Weights of a small GPT-style language model, trained from scratch on English Wikipedia.
Size: 2 heads of 128, MLP 2048 GELU.
Architecture: LayerNorm before each block, learned positions, no biases in attention or MLP.
Training: a variant of Adam for these matrices, 490M tokens, 7474 steps.
Each number is 128 + 32 x the weight over its row's rms, rounded and kept within 0 to 255. Layers, rows and columns count from 0. The size above them is the row's rms in percent of the matrix's.

# layer 4 MLP down (transposed), 2048x256, rms 0.032, rows 1461-1487, columns 0-127
size [104 100 114 101  83 100 100  99 101  92 100  98 117  88 102  99  84  98 107  91  98  92 112 102 107  99  97]
[[156 143  99 157 152 136 144 137  93 115 147  74 111 121  92 109 116 138  74 112 139 137 106 107  71 151  97 144 162 132 149 105 132  77 155  94 109 111 146 136 183  98 174 138 176 147 120 140 150 169 149 155 183 186 167 118 122 137  93  90 159  68  95 114  78 101 143 142 124 125 153 104  63 115 138 130 162 107 133 127 150  70 129 134 131 118 196 157  54 132 127 128  80 184  98 113  97  99 124 173 121 162 182 124 122  63  99 225  76 111 154  89 124 125  83  88 195 130 133 178 120 115  80 166 109 119 133 155]
 [132  71 109  93 144 126 186 134 116 163 185  65  71 142 122 172 127 156 152 109 125 159  87 140 147 110 140 105 127 137 139 107 137 139 113 136 148 156 141 146 193 118 105 131 134 134 118 200 116 152 147 138  90 167 108  75 118  96 128 158 170 125 130 159 161  85 122 106 134 153 139  91 198  86 124 110 135 144 108 170 139 176 156  65  86  99 178 145 117 106  77 133 109 154 111 138 135 139  92 117 138 158 115 165 192 187 162 160 137 154 125 134 128 116 108 184 111 113 111  90  99 123 194 110 167  77  62 146]
 [ 75 153  80 147 150 100 107  86 105  97 148 117 138 168 126 122  83  80 123 180  87 142 123  85 179 161  48  91 129 129  98 138  97 113 111 132 124 146 134 166 146 135  97 131 116 112 129 163 173 126 117  54 135  84 143 105  76 148 152 114  98  87 165 185 105  82 166  75 101 113  86 148 137 151 124  90 148 104  79 170  88 177 172 111 155 157 150 147 151 103 118 136 152 117  91 125 158 126 109 111 122 116  68 122 132 114 104 159 125 200 139 163  77 131 191 159 132 127 101 151 175  53 114 105 140 153  97 127]
 [109 143 105 176 109 107 128 119 119 112 124 163 140 149 165 227 151 151 116 134 179  73 143  86 135 152 147 113 145 120 113 169 152 117 168 131  71 129 134 134 121 119 135 137  99 174 211  80 164 130 154 153  94 226 169  90 161 133 182 123 185 168 135 112 124 195 132  90 150 145 110 128  88 107 144 157 169 182 133 166 122 112 132 183  96  85 144  92  89  93 175 129  77 141 184 179 152 140 163 141  86 134 100 174  69  79 133 132  99 154 124  50 130 114 126 122 115 147 125  91  79 144  98 134 120 104 132 122]
 [135 100 136 147   5 108 160 135 106 124 135  99  97 152  58 121  85 113 139 117 109 122 148 130 181 139 142 137 103 121 156 134 162 147 132 112 135 200  92 126 133 150 142 164 115 156 255 164 110 153 107 118 152 133 135 100  86  96 142 128 135 131 152  41  69 113 114 105 161 112 109 124 147 157 141 138  88 154 143 123  92 119 167 119 102 142  69  80  86 104 178 116 115 142  96  99 128 137  89  85  85  87 122 155 154  79 115 136 126 154  80  84 172 118  62 101 139  98  70  67 122  68 104 129 141  89 135 137]
 [ 90 139 135 185 150 123 131 152 158  90 118 101 137  60  92 146 182 164  87 145 140 157 160 168  77 112 173  83 130 153 136 124 129  88 110 128  80 169 160 133  96 111 163 116 147 105 114 176 125 135 112 105 114 152  93 131 137  90 122 147 130  68 117 148 127 130 164 158 141 112  94 146 100  95 114 108 151  90 187 111 106 111 135 101 115 172 148 140 170 118 143 108 191 205 100 144 157 154  53 110 149  99 160 148 150  64 155  92 130 107 106 110 145 166 172  76 164 126 118  97 156 142 115  99 132 123  68 159]
 [162 101 167 163 132 131  91  68  97  97 180 112  87  98  67  50 137  66 114 166  93 175 133  96  80 147 139 136 150 128 124 102 131 139 123 131 145 144 134 177 150 125 108 128 107 159  45  95 107 148 149 147 163 117 115 177 198 155 107 142 155 166  89 152 132 119 128 108  88 150 165 161 120 131 121  96 141 116 131 148 118  93  91 134 147 124 173 111  78 147  95 148 160 104 143 107 165  83 120 117 161 106 164  99 114  96 113  27 120 158 154 168 128 101  66 113 175 169 129 216 166 150 132 130 192 155 140 113]
 [140 144 105 119 109 109 129 130 143  99 157 145 112 151 124 123 131  74 168 184 100 107 166 145  99 108 129 118 137 121 126 114  78 165 196 123  92 100 138 104 106 111 160  81 134 142  85 168 134 104 150 101 120  96 111 141 151 131 103  94 111 206 184 154 151  68 134  81  78 102 145 102 132 133 138 155 164 131 108 165 135 197 178 161  75 121 147 110 105 172 146  78 168 130 111 135 107 133  79 126  97 213 108  90  63 124  89 159  91 159 145 156 120  96 134 192 119  94  84 120 163 116  91 175 117 159 167 129]
 [104 110 164 126 150 104  96 174 190 126  68 187 137 121 153 156 178 130 117 104 134 115  81 158 114 189 112 177 137 151 129 130  83 127 154 128 129 115  72 193 192 163 133  87 116 101 116 150 175 177 119 102 167 114 128 131 146  36 120 115 130 147 167 112  83 145 125 172  81 116 107  50 114 127 182 142 130 141 132 129 166  77 136 113 174 159 153 123 126 175  90 157  54 185 117 175 159 149  95 158  65 139  61 163  91 156  87 150 202 146 115  74 100 121 100 108 151  79 129 161  84 176  55 124 156 120 129 133]
 [131  70 128 159 134 182 101 136 132  98 146 113 123 110 147 120 160 162 143 111 118 156  79 125 120 144 158 109  90 132 158 158  91  60 175 160 143 105 129 135  77 164 133 130 142 129 132  95 136  78 128  95 139  88 141 120 117  92 142 134 133 139 152  82  99 101 224 108  79 123 142 136  64 135  91 137 130 119 147 133 138 149 140 170 103 119 107 144 147 136 197 128 164 178 161 151 119 152 130 143 126 161 127 143 111  36 141  74 133 135 134  74 120 102 136 123 151 141 157 102 133 138  68  91 141 155  70  87]
 [ 98 137 114 116  91  79 128 121 148 139 104  76 133 101 112 183 176 156 151  56 175 129 137  75 214 113  89  77 144 134 117  86 127 136 124  84 118 134  80 113 153 123 118 128 181 134 118 127 122 127 101 139 117 162 141 119 141 125 137 145 126 173 135 128 143 153  98 170 122 132 187  58 128 129 153 101 106 176 148  99  55 118 105  76 109 135 165 136 148 128 139 109 150 180  87 186 145  97 102 133 114 119  59 143 160 131 108 183 180 103 183 184 103 112  99  58  41 105 136 186 123 121 141 140 170  61 169 149]
 [109 132 153  38 188 137 135  73 103  95 222 124 126 133 102 175 126 121 113 156  95 132 121 114 105 169 145 162 174 138  89 150 133 154 113 170 181 108  90 109 162  70 155 167 112  88 104 141 115  59 124  99 187  82 104  84 141 151  96 128 135 110 151 169 155 149 155 118 106 120  88 139 113 133 146 113 101 104 132 118  71 155 127 128  93  48 149 113 108 126  87 160 149  65 122 112 134 135 138 127 131  83 117 148  96 107 128 113 141 104 135 122 127 165 135 137  93 116 170 123 117 123 158 112 140 209 127 127]
 [187 125 114 124 131 143 138 152 106 107  44  94 182 162 197 150 154 133 159 115 142 135  90  82  95 144  72 117 129  93 171 123 112  89 172 205 124 178 107 164 130 123  80 119  77  99 116 179  71 155 148 150 112 130 144 112 159  43 107 126 101  97 151 152  87 118 134 155 178 138 131  84 123 128 139 110 128 106 177 187 159 105  97 132 117 106  85 132 141 166 153 139 104 184 145 129  99  91 142 161 129 121 114 126 141 181 132 116 119 168 126 112 112 112 151 135 101  90 121 111 114  92 164 118 160  88 135  75]
 [ 95 195 119 138 133 185 145  68 178 119 132 125 167 130 132 104 133 183 118 105 113 121 166 186 113 122 101 117 118 120 117  37 123 152 184 172 128 131 162 129 102 149 129 166 158 185 203  88 147  95 181 106 110 120 127  91 110 139 121 119 125  98  94 108 178 129 156 113 142  38 136 116 144 111  92 115 204 130 124  95 135 143 137 142 113 139 139 152 112 139 159  96  68 123  71  78 167 173  58 115 119 174 106 124 158 146 114 121  97 114 109 124 137 123 167 158  80 190 118 134 137 127 169 134 181 127 142 130]
 [140 111 121 148 150 120  82 119 124 150 147 144 102 151 142 112 149  60  88 159 173 160 169 132 110 103  74 137 185 171 179 111 170 126 149 104 129 109 151 127 127  94 114 126 163 129 177 149 125 157 140 168 147 195 110 104  96  89  45  72 110 120 123 103  71 112 136 141 116  62 182  84 165  64 124 157  97 101 173 107 112 124 136 203 129 177 117 111  78 154 115 202  84 120  98 100  87 106 112 167  41 114  95 152 138 118 124 138 129 119 154  67 113 117 136 103 130 158 126 163  79 127 169 170 134 109  78 155]
 [139 129  96 126 160 144 173  72 136 116 151  55 133 140  96 171 155  84 101 173 125 167  71 117 118 115 141 113 116 121 145 112 115  82 163 118 128 171 150 122 160 118  86 179 123 193  55 128 136 171 109 140 135 131 151 140 111 117 146 109 202 156 175  81  99 114 151 166 242 143 106 131 121 159 171 133 106 149 113 152 177 131 134  96 101 127 157 134 149  97 117  78 127  86 149 107 179 135 114  79  72 105 188 116 117 148 168 121 146 188 114 132  89 130  64  79  97 131 131 125 100  95 137 173  94  65  93 123]
 [148 158 131 109 157 117  97 140 128 117 134 114 109 139 118 176 100 160 131  31 136  99  85 225 170 166  82 125  69 164 110  88 143 166 172 123 136 175 165  91 166 108 140 197 122  95  52 192 108 131 155 113 156  96  94 163 120  77 125 168 129 118 124 106 162 143 151 157 152  67 180 116  95 101 131 120  83  69  91 116 128  98 120 128 114 126 182 154  97 169 154 112 101 159  46 104  92 159 167 149 186 122 179 127 157 116 138 152 189 129 146 139 139 161 158 130 137 149  87 190 118 133  86 154 139  91 130 160]
 [101 125 100  98 128  87 125 167  68 126 150 129  54 134 137 140 183 120 105 102 140 129 153 130 200 137 165 174 104 181 100 139 110 132 122 167 136 159 128 109 129  98 119 118 133 119 171  79 150 111 128  91 131 155 154 100  72 165 167 141 184 117  81 205 135 160 162  63 147 177  84 135 138 131 103 147 177 146  86 138 106 105 140 110 141 148 136 171 140  80 142 158 147 127 179  94 146 124 110 137 152  68 126 101 159 151  80  71 154 122 104  98 255 111 175 114 150 125  46 131 171 110 113 118 162 136 100 103]
 [119 130  87 164 113  80 164 147 152 139 114 161 137  78 125 137 157 218 147 138  84  92 130  77 128  89 133 164 179  64 164  86 108 150 121 130 141 193 117 120  93 123  80 145  99 107 149 118 124 105 136 120 123 126 146  90 132  85 148  85  98  76  44 126 169  68 224 132  65 122 179 112 130 111 118  72 129 159 180 115 134 112 170 159 138 127 139 148 109 139 127 150 139 119 183 178 136 131 115 151  93 133 187 113 145 211 174  88  64 136 122 124 105 159 100 196 194 150 121 109 104 152 164 139 133 154 141  81]
 [122 116 148  80  34 116 117  76 109 131 153 149  61 126 179 112 131 120 148 170 152 136 155 152 179 179 134  92 116 106 124 111 133 137 140 164 119 111 120 166 149 110 148 130  99 125 206 180 139 107 120 171 108  97 108 153 172  78 100 128  60 123 131 111 132 141 104  72 116 108 184 123  96 110 171 123 116 168  88 128 124 208 180 155 168 117 148  75 134 175 122 121  85 160 162 117 132 163  47 158 103 139  92 135 114 113 114 109 146 147 137 178  87 100 126 184 176 117 155 163  59 132 115 164 132 140 108 170]
 [166 125 171 159  99  96 155  78 155 170 142 134 101 197 138  99  97 121 104 120 105 102 104 104 108  82 142 152 125 139 148 128 107 159  34  97 110  84 176 163 112 136  92 121 171 142  32 183 165 158 103  83 148 110 112 164 121 150  90 127 112 132 131  96 111 141 202 149  80 157 157 146 114 120  96 138 156 111 137 150 123 111 132  76  94 120 133 145 124  99  78 135 129 124 182 122 105 132 121  76 142  69 142 159 131 109  88 147 162 123 122 116 127  81 147  77  88 141 149 145 134 148  87 116 229 167 109 153]
 [129 137  87 107  99 117  91 160 143 102 152 128 120 107  72 129  66 159  94 146 117 137 158 188 148  99 123  98 159 145 109 151 133  88 119 126 136  99  88 143 119 133 152  75 113  79  29  89 156 117 116 110  62 119 106 108 133  85  72 148 110 115 119 180 144 112 139  87 110  38  68 148 114 142 160 171 133 145 119  93 170 122  95  80 156 120  92 119 148 156 136 109 108 120 153  96 118 127  75 102 149 148 154 153 185 111 165 100 158 140 178 132 169 132  74 142 104 122 147 164 178 118 139 121 159 120 100 134]
 [ 46 161  57 109 118 160 120 110 145 179 162 111 165 129  84 124  94 114 126 156 106 140 127 118 118 124 179 110 146 163 153 218  70 124 139 126 158  99 161 156 131  87 161 178 106 117 134 111  88 124  86 187  48 115 150 148 137 182  99  97  88 138 158 104 120 137 100 172 137 150 111 116  82  65 153 127 137 219  92 142 155 123 104 140 157 126 127 139 163 109 158  97 166  98 137  97  75 144 157  66 131 130 169 163  80 109 116  93 152 147 134 130  82  79 153 113  80 104  89  85 122 127 187 151 135 128 178 108]
 [157  92 122 194 133 128 157 120 128  87 180 133 152 208 154 178 120  76 161 120 147 166 123 156 120 108 142 119 106 155  91 183  87 176 127  61  86 134 101 132 134 170 136  67  82  99  92 109 134  89 157  96  60 131 131 155 149 178 155 109 135 125 124 178 136 110 111 192 131  75 169 147  94 115  86 144 124 195 150 171  48  98  91 183 135 106 106 173 141 116 169  71  69 151 142  82 157 142 141 133 136 156 130  70 130 169 126 170 156 126  82 154 156  96 113 122 143 156 155 159 113 182 183 108 152 140 155 206]
 [ 90  62 131 113  82 173 181 154 178  90 101 114 121 123 117 151 102 157 118 145  90 125  84 145 144 122 112  74 125 113 104 132 131 122 152 181 119 120 110  90 116 109 138 127 151  98 255 172  99 179  93 114 104 155 109 160 118 138 172  51 139 120 130  75 125  97 110 164 183 101 123 132 178  91 155 153 179  80 153 108 104 117 142 142 118 152 116 101 141 102 172 131 153 159 154 120  87 127 151  91 104 137 149 158 192 155  85 100 142 108 130 169 116 113 104 121 132 159  59 106 126 145 130 135 127 173 140 158]
 [113  94 152 125  64 141 139 129 140 154 106  89 158 124 130 100 118 110 128 116  96 153 124  88 162 143  55 179 101 107 132 200 167  89 169 129 102  84 127 128  99 123 118 108 102  72 165 158 102  88 115  93 203 152 129 146 122 144  62 160 173 111 113 133 165  95 103  63 108 127 141 120 108  59 100 127 155 156 156 104 127 139  94 160 118  80  85 141  59 130  95 114 139 148 212 107  78  68 178 102 181 127 136  88 105 126 112 141  87 149 124 155 102 132 202 108 163 164 123 158 141 131 173 134 143 167 177  82]
 [ 97 117 154 103 133 100  73 120 122 141 140 128 138 100 188 175 125 169 117 175 165 168 124 127 126 164 154 131 158 157 153 145  85 115 174 150  75 128 172 182  94  89 133 112 145 145  76 175  82 141  82 185 165 120 136 129 251 102 128 133 154 117 145 170 164 155 147 120  85 109 144 117 161 153 117 111 129 122  51 129 154 130  76  93 118 128 145  35  97 129  98 154 149 148 112 184 129 159 147 113 118  85 125 113  77 115 123  84 101  69  67  85 118 138 109 125 151 123 200 128 121 130 127 131  79  88 164 103]]
# layer 4 MLP up, 2048x256, rms 0.0426, rows 1462-1488, columns 0-127
size [103 114 101 108 108  87  95 101  99 100  97 119  83  98 100  89 112 113 103  74  92 110 109 115  96  97  97]
[[114 170 109  58 120  63 154 152 165 153 127 137 174 172 146  96  74 107 123 147  95  88 112 146 101 173 109 142 113 114 116 134 116  95 179 185 107 129 136 126 152 157 186 142 105 118 117  78 141 138 113 133 123 191  85  95 103 147 122 124 141 122 128 134  94 112 144 114 153 143  94 131 161 119 143  90 156  98 162 103 141  71  99 180 151 136  69 148 127 103  96  94 113 114 170 118 187 110 183 172 151 128 162 116 136  37 123 116 134  93 127 130 102 115 157 101 135  60 105 118  87 168  42 130 138 180 151 113]
 [141  74 142  82 148 113 132 161 126 156 145 107 115 135 151 137 183 128 125 118  93 118  46 181  79  81 134 117 149 106 138 104 148 101 116 174 177  69 173 136 173 111 141 138  92 160  97 101 152 140 120 132 143 230 119 121 149 134  75  80 205 104 140  91 144 126 118 163 127 147 102 169 122  90 149  60 161 139 113  61 120  87 116 118 133 131 121 140 134 154  68 144 146 141 182 119 129 120  81 133 164 203 128 121 151  83 140  94 135 161 126 139 145 149  37 110 123 116  73 166 110 109 125 144  88 130 122 191]
 [190 156 143 137 174  74 166 103 107 132 113  94 123 136 117  60 123  96 132 156  81 151  93 220 113 174 145 160 110 143  85  96 125 165 174 153 159  93 209  69  82 178 120  98 138 157 106 139 191 122 126  81 104 128  79 141 138 106 168  68 136  77 175  98  92  30 142  93 127 116 183 180 125  91 125  92 150 159 155 114 121 132 108 121 114 176 101 123 113 148 102 104 154  88 153 171 176  42 128 104 117 120 129 109 164 148 148  71 171 124 160 159 118 181 110 135  84  73  73 118 116 132 169 145 127 134  88 171]
 [ 86 154 182  92 103 108 115 149 105 110 181 139 146 103  77 177 146 130 176 133 186  61 110 136 152 154 140 112 118 100  78 113  86 130 160 115 103  89 157  87 101 151 120 132 122 121 164 110 190 126 102 124 157  97 144 155 189 226 138 127 156 121 163 112 173 118  90 108 101 152 128  34 101 137 128 144 143 111 154 115 147  95 105 146 153 122 117 124  99  71  93 112 139 112 118 105 165 172 101 174 109 120 163 167 111 110 160 105  92 109 101 147 136 142 123 128 133 131 139 128 112 186  98 143 137 169 154 119]
 [ 80 120 134 150 110 136 112 183 146 135 120 145  95 105  85 131 105 141 145 118  96 104 115  47 111 160 145 146 139 136 111 180 115 130 114 147 119  84  74 148 155 145 172  95  90 138 106 143 111 102  98 104  78 120 101 104  76  76 118  93 183 139 150 160 157 158 140 119 139 147 105  68 123 158 179 120 121 137 140 128 148 168  68 194 147  85 140 112 114 146 104 107 144 126  61 119 151 135 142 113 110 108 169  59 148 122  83 136 135 137 145 150 116 126  88 136 185 171 109 123  89 126 140 159 124 126 147 130]
 [126  73 146 165 143  97 156 162  90 139  96 130 147 143  86 140 136 163 179 100  97 148 139 146 135 133 135 148 165  87 136  73 159 105  89 160  39 124  74 131 156 120 186 105 139 157 110 129 110 141 124 102  52  66 105 166 164 146 185  85 130 117 126 122  99 107  97 150 134 146 139 123 147 118 120 151  69 136 105  99 156 122 109 144 141 182 141 123 187 111 121  99 137 132 100 174 104 132 125 172 125 114 153  61 124 153 147 157  66 165 148 129 180 157  50  94 182 142 142 121  72 108 143 113 136 126 188 176]
 [108 118 164 124 120 114 124 170 150 174 123 126 118 161 159 118 111 105 173  71  96 122  27  94  73 117 157 152 139 125 185 124 157  91  91 153 188 134 129 176 166 118  68 158 119 192 169 126 125 132 110 173 109 169 102  79 128 144  97 124 118 112 147  78 132 173 109 166 161 140 149  95 154  98 155 158 105 127 162 127 115 107  97  91 181 103  75 124 139 138 113 160 113  90 137 115 133 136 152  89 120 115 173 126 184 186 122 113 106 137 116 187 115 153 120 126 194 145 171 126  95 133 145 127  82  81 166 170]
 [154 132  56  92 146 185 124 126  43 141 166 169  47 157  35 130  97  89 128  79 132 110 123  67 107 109 118 106 149 125 133 134  97  95 156 122 122 138 137 103 148 131 138 136 108 137 120 129 184 116  93 120 102 122 101 133  64 224 173 134 151 112 135 152  82 136 157 152 135 140 167  55 167  79 118 123 113 148 118 183 113 153 135 203 171  93 105 120  98 100  90 153 135 140 124  84 147 139 144 174 130 147 101 124 139 129 166 115 129 116 147 131 154 107 125 131 114 118 118  71 155 153 152 110 105 142 145 113]
 [101 141 150  54 142 121 123 143 154  95 148 161  70  99 160 150 110  99 105  95 113 120  95  66  71 164 108 170 148  99 141  80  98 136 154 133 149 138 162 140 146 126 154 120 132 124  94 171 118 128 130 167 127 129  76 142 122 107  93 136 155 129 140 111 166 128 103 151 183 107  97 146 144  82 217 102 118 170 114 118 123 150  83 193 131  98 104 203 103  71 129 136 142 127  66 118 106 102 120 133 109 169  81 122 119  64 147 175  82 124 106 146 156 121  95 166 153 165 143 121 131 135 124 196 136 205 103 159]
 [136 118 120 124 114 138 142 179  81 159 146 109 136 181 159  96 158  60 105 132 109  69 112 110  64 130 126 183  92 117  71 162 128  71 168 176 145 167 188  74 119 160 161 150 125 191  99 143 110 126 119 114 114 151  57 119 166 151 138 154 180 113 136 154 114 149 127 162 183 162  68 117 146 144 163 121  91  65 175 139 114  77 128 146 148 148 100  97 136 175 136 128 137  97 152  20 166 164 149 146  75  66 150 130  57 122 117 129 168 137 154 114 137 162 123 123 169 137 141 152  71 112 154 179 131 111 131 157]
 [ 68 129 148 172 142 120 148 147 166 155 138 107 135  94 189 123 178 153 121 110 114 105 106 156 113  96 167 186 129 190 156 148 121  94 132 122  91  59 118 106 111 159 111 134  85 140 128 159  90  93 160 185 107 154 166 116 119 147 143 126 154  66 111 124  73 131 113 111 186 176 126 116 143 152 141 155 124 128 155 169 151  97 128 197 123 148  93 144 141 126  84  99 110 167 151 102 190  51 172 160 105 107 128  95 128 150 135 106  93 116 136 108 103 193 125 111 131 111 209  92 128 153 108  91 107  86 227 152]
 [ 98 141 149 100 152 156 150 168  97 197 104 157 125 138  81 136 118  99 117  96 108  69 110 110  86 143 137 111 137  90 106 128 105 114 113 152 127 115 170 177 158  84 162  83 178 150 113  98 186 115  27 148 144 102 134 188  79 114 124  65 162  68 152 127  68 102 122 126 114 132  52  92 112 144 154 127 111 104 128 155  94 127 135  90 220 193  96 122 116  90 140 145 160 154  98 167  94 109 154  99 132 180 129 135 122  82 203 155 130 108  96 147 146 169 107 123 149  93 100 124 125 138 119 132 109 123 164 180]
 [ 80  93 165 118 140  80 144 149 100 118 126  92 167 135  90 131 117  29 111 203 118 140  81 127 153 195 123 153 147 164 135 158 135  58 114 151 153 129  85 137 209 132 119 151 124 111 168  79 108 112 123 144 135 123 114 109 147 123 132 114 149 116  66 164 140  98 134 133 112 168 136 168 171 113 132 125  48 113 118 123 123  74 116  98 124  76 104 142 116 136 118 149 128  98 118 126 117 141 135 119 128 149  96 119 144 166 120 106  96 154  70 140 105 159  62 133 150 109 137  79 136 120 137 164 100 165 131 168]
 [182  79 120 123 139 107 104 220 149 130 134 104 129 136 116 103 151 146 180 138 114  74  50 160 146 147 204 109  35 103 125 141 150 105 197 119 164 108 128 119  82 144 133 122  90 150 133 114 120 107  90 142 140 112 121 172 125 126 153 112 138 179 116 113 147  93 156  84 162 104 120 152  99 181  92 119 140  54 144 103 179 159 169 146 167 128 103 123 128 151 169 118 199 174 108 116 165 170 110 112 152 167  97 147 134 108 123 103 116 177  69 147  98 135 105 140 172 159 134 120 110 175  78  72  85 192 146 151]
 [107 144 173 159 147 144 168 104  87 196  99 145  94 131 152 103 147 109 193 100 168  89  89 146  99  75 119 131 167  91 172 134 101 160 113  91  44 160  75  69 104 154 179 146  59  88  95 151 118 203 123  84 149 101 117 157 141 141 128 109 125 128 110 121 122 116 123 117  76 154 130 138 137 117  87 143  74  90 106 107 154  87 123 157 135  99 144 132  97 116  83 179 153 203 134 130 114 134 121  96 132 119 114 106 129 160 112 105 128 139 138  90 166  87 172  99 204 148 113 131 142  51 101 105  83 122 148 183]
 [126  78 142 111 145  93 145 120 134 120 161 180 108 113 153 103 149 131 131 147 141 146 125 120 113 163 157 151  91  87 174  98 114 132  98 128 168 135  76 160 120 131 130  57  92 127 129  88  79 170 156 150 136 142  52  99  66 160 114 127 135  88 156 110  42 150 152  83 133  99 139 157 117  99 149 104 157  94 112 120 110 112  99  65 219  94  99 112 144  79 152 172 137 149 167  98  85  81 119 155 130 143 111 171 163 141  90 134 115 172  73 121 147 106 135 125 155 159 188 119 109 128 109 142 149 167 120 157]
 [118 144 119  40 106 116 144 127 124 120 137 124 109 146 161 175 148 106 171 129  65  87 157 116 139 120 146 130 162 171 117 124 114 179 151 106 123 154 152  87 106 173 106 146  78 133 121  84 111 119 121 190  74 163 125 146 127 135 146 101  93 103 120 114 141 126  62  78 130 128 116  88 151 107 148 109  93 129 100  96 161  79  69 162 111 138  70  22  16 185 163 110 139 145 160 156 107 115 142 118  93 133 127 124 173 126 148 125 121 121  87 193 103 184 153 124  94 113 119  76  73 176 136 156 120 138 135 114]
 [131 115 116 122 156 196 125  85 117 134 162 109  83 190 168  82 146  86 100 134 152 130  56 113 117 105 143 128 109 172 107 104 115 108  93  71 201 140 123 127 162  82  97 132 120 141 114 101 141 134 120 138 114  82 164 119 109  88 189 158 129 184 168 143 163 112  65 145 125 109  98 159 100 131 171 165 187 115 115 133 160 194  90 108 128 189 124 152 121 138  96 111 132 128 148 144 173 129 136 161 170  75 144  90 181 126 150  63 110 168  93 158 178 168 119 115 102  90 165 128 115 106 154 188 120 138 163 130]
 [120  60 156 107 137 107 172 213 177 150 135 163 128 146 142 124 127 113 110 164 188 134  94 154 116 122 133 119 107  89 126 158 124 103  98 154 158 108 146  99  95 140  64 142 128 151 164 146  58  99  75 154 121 198 148 150 127 167 188 116 147 151  73 109  93 168 158 168 134 147  70 149 156 117 118 140 158 139  97 100 126 123 117 120 111 121 130 120  86 144 126 197 182 142 102 136 159 124 220 170 155 172 169 142 112 135  88 115  90 183 104 112 122 157 118 117  91 122 146 126 155  89  63 150 103 145 124 136]
 [127 146 107  95 113 153 186 148 152 125 151 213 122 136 124 154 123 116  78 160 108 130 115 154  89 107 143 116 141  95 144 161 141 144 188 116 116 137 108  95 180 143  91 134 154 158 126 175 149 165 137  59 170 160  81 152 110 107 147 147 104 112 164 101 120  97  62 101 134 136 184 126 101 131 179 159 171 155 112 134 102 126 136 139 133 120 163 184 126 134 111  76 165 179 137  88 138  83 136  97  79 182 165  82 120 174 117 171 149 129 119 116  83  89 138 144  69 114 116 110 117  81  60 130 129 104 108  90]
 [ 98 161 125  97 136 105 102 119 156 195 202 169 167 168 139 136 145 143 209 136 136  87 110  95 133 141 165 159 148  74 147  32 202 118 129 153 151 182 129 155 162 155  78 151 134 105 119  84 149 126  91 179  95 131  98 182 146 157 151 100 106  71 145 182 123 148 139 192 116 144  97 118 162  91 111  62 166  89 152 162 143 109 149 130 115 106 148 145  85 106 173 137 111 147 140  95 144 152 150 165  89 121  68 106 119 132 113 117 186 107 102  78 133 128 141 145 157  92 118 132  80 121  42 133 128 146 171 136]
 [ 62 145 154  58 162 146 120 150  92 151 141  51  79 158 108 120 147  83  94 156 203  95 122 109 141 128  88 137 118 145 130  71 106  56 145 192 108 145 109  90  93 126 158 104  85 129  94 108 143 119 121 129 167 107  61 132 124 110 147 133 208 134 154 120 131 185  87 108 135 123 104 137 137 109 119 196 173  95 118 172  83 173 160 155 118 160 157 169  95 139 119 121 172 173 146 106 101 177 112  86 142 138 191  67  93 118 100 144  81 140  84 131 125 150  77 147 179 105 153  88 144 105  81 120 121 154 125 115]
 [122 107  96 111 178 123 157 118 161 134 184 118 134 130 112 101 129  62 186 124 128 124  91 136 134 114 126 114 183  90 133 164 109 127 109 124 103 148 215 170 129 155 145 135 117 125 112 123 137 165  84 128  87  91 162 131  93 106  87 109 120 107  63  73 165 164  85 167 157 107 139 121 162 144 197 160  77 146 115  73 111  99 157  95 154  52  84 114 108 142 134  92 168 141 138 166 125 148 100 125 112 147  97 109 121  42 124 115 104 149  75 115 132 161  81 196 120  85 132  79 121 106 128 128 136 131 128 178]
 [ 88 182  92 108  94 118 154 142  98 129 120 127 131 167 113 122 137  95 145  85 194 101  94 148 140  76 129  87  69 135 174 127  88 112 140 146 119  59 120 137  89 135 125 128 152  70 142  95 148 101 103 143  70  84 157  79 106 156 119 146 124 108 114 130 113 141 126 172 117 119 147 139 173 130 168 124  87 121 143 113 112 179 102 110 177 183 122  96 129  88 117 114 133 100 148 157 114  96 206 191  99 132 113 114 115 118 128  92 178 123  57 159 119 161 152 132  84 117 149 110 119 199 130 152 105 209 113  95]
 [ 93 134 130 105 148  80  99 123 158  97 135 135  84 150 114 102 180 102  94 174 116 125 102 121 172 135 183 122 128 118 125  46 129 129 114 144 175 106 127 145 160  56 141 124 153 153 134  97 160 148 103 117 183  84 135 121 118 137 173 101 200  91 119  90 131 140 168 154 164  64 152 112 133 138 115 113 118 113 123 101 110 122 166 172 155 102 105 162 182 127 148  85 119 111 143 125 176 163 100 186 161 111 120 108 119 118 111 104 135 118 144 122 135 126 112 185  80 153 167  95 150 120 163 115  73 121 154 153]
 [180  78 125  96 158 156 190 138  99  95 143 107  89 167  51 158 152 151 154 132 152  79 155 102 150  76 134 123 161  97 115 170 117 110 101  82 135  82 107 120 136 117 110 126  97 177 126 101 133 144 101 117 148 173 123 189 165 119 149  96 143 139 126  94  91 121 125  83 161 120 129 151 113 179 153 116 142  26 151  74 107 162 177 140 169  88 116 178 152 160 152 113 201 176 136  75 121  80 162 154 134 151 205 136 147 121 119 108 125 146  68 164 113  91 141 127 163 123 104  87 112 137 142 171  81 157 198  93]
 [141 129 168 126 121 111 157 217  86 115  87  96  74 122 104 113 140  97 108 121 121  46 101  55 152 133 150 127 135 132 162  95 139 114  94 169 124  92 131  95 104  98 198 115 103 134 109 109 168 178 133 164 115 141 161 125 127 149 174 168 173  81 119  95 152  78  21  86 116 134 129 104 178  81 171 119  92  85 164 128 129 129  90 147  51 143 129 161 102 139 118 118 140  87  93  91 159 142 137 132 152 138 135 147  73  81 118 154 154 151 109  71 103 174 105 156 149 114 109 166 178  73 140 123 169 152 129 125]]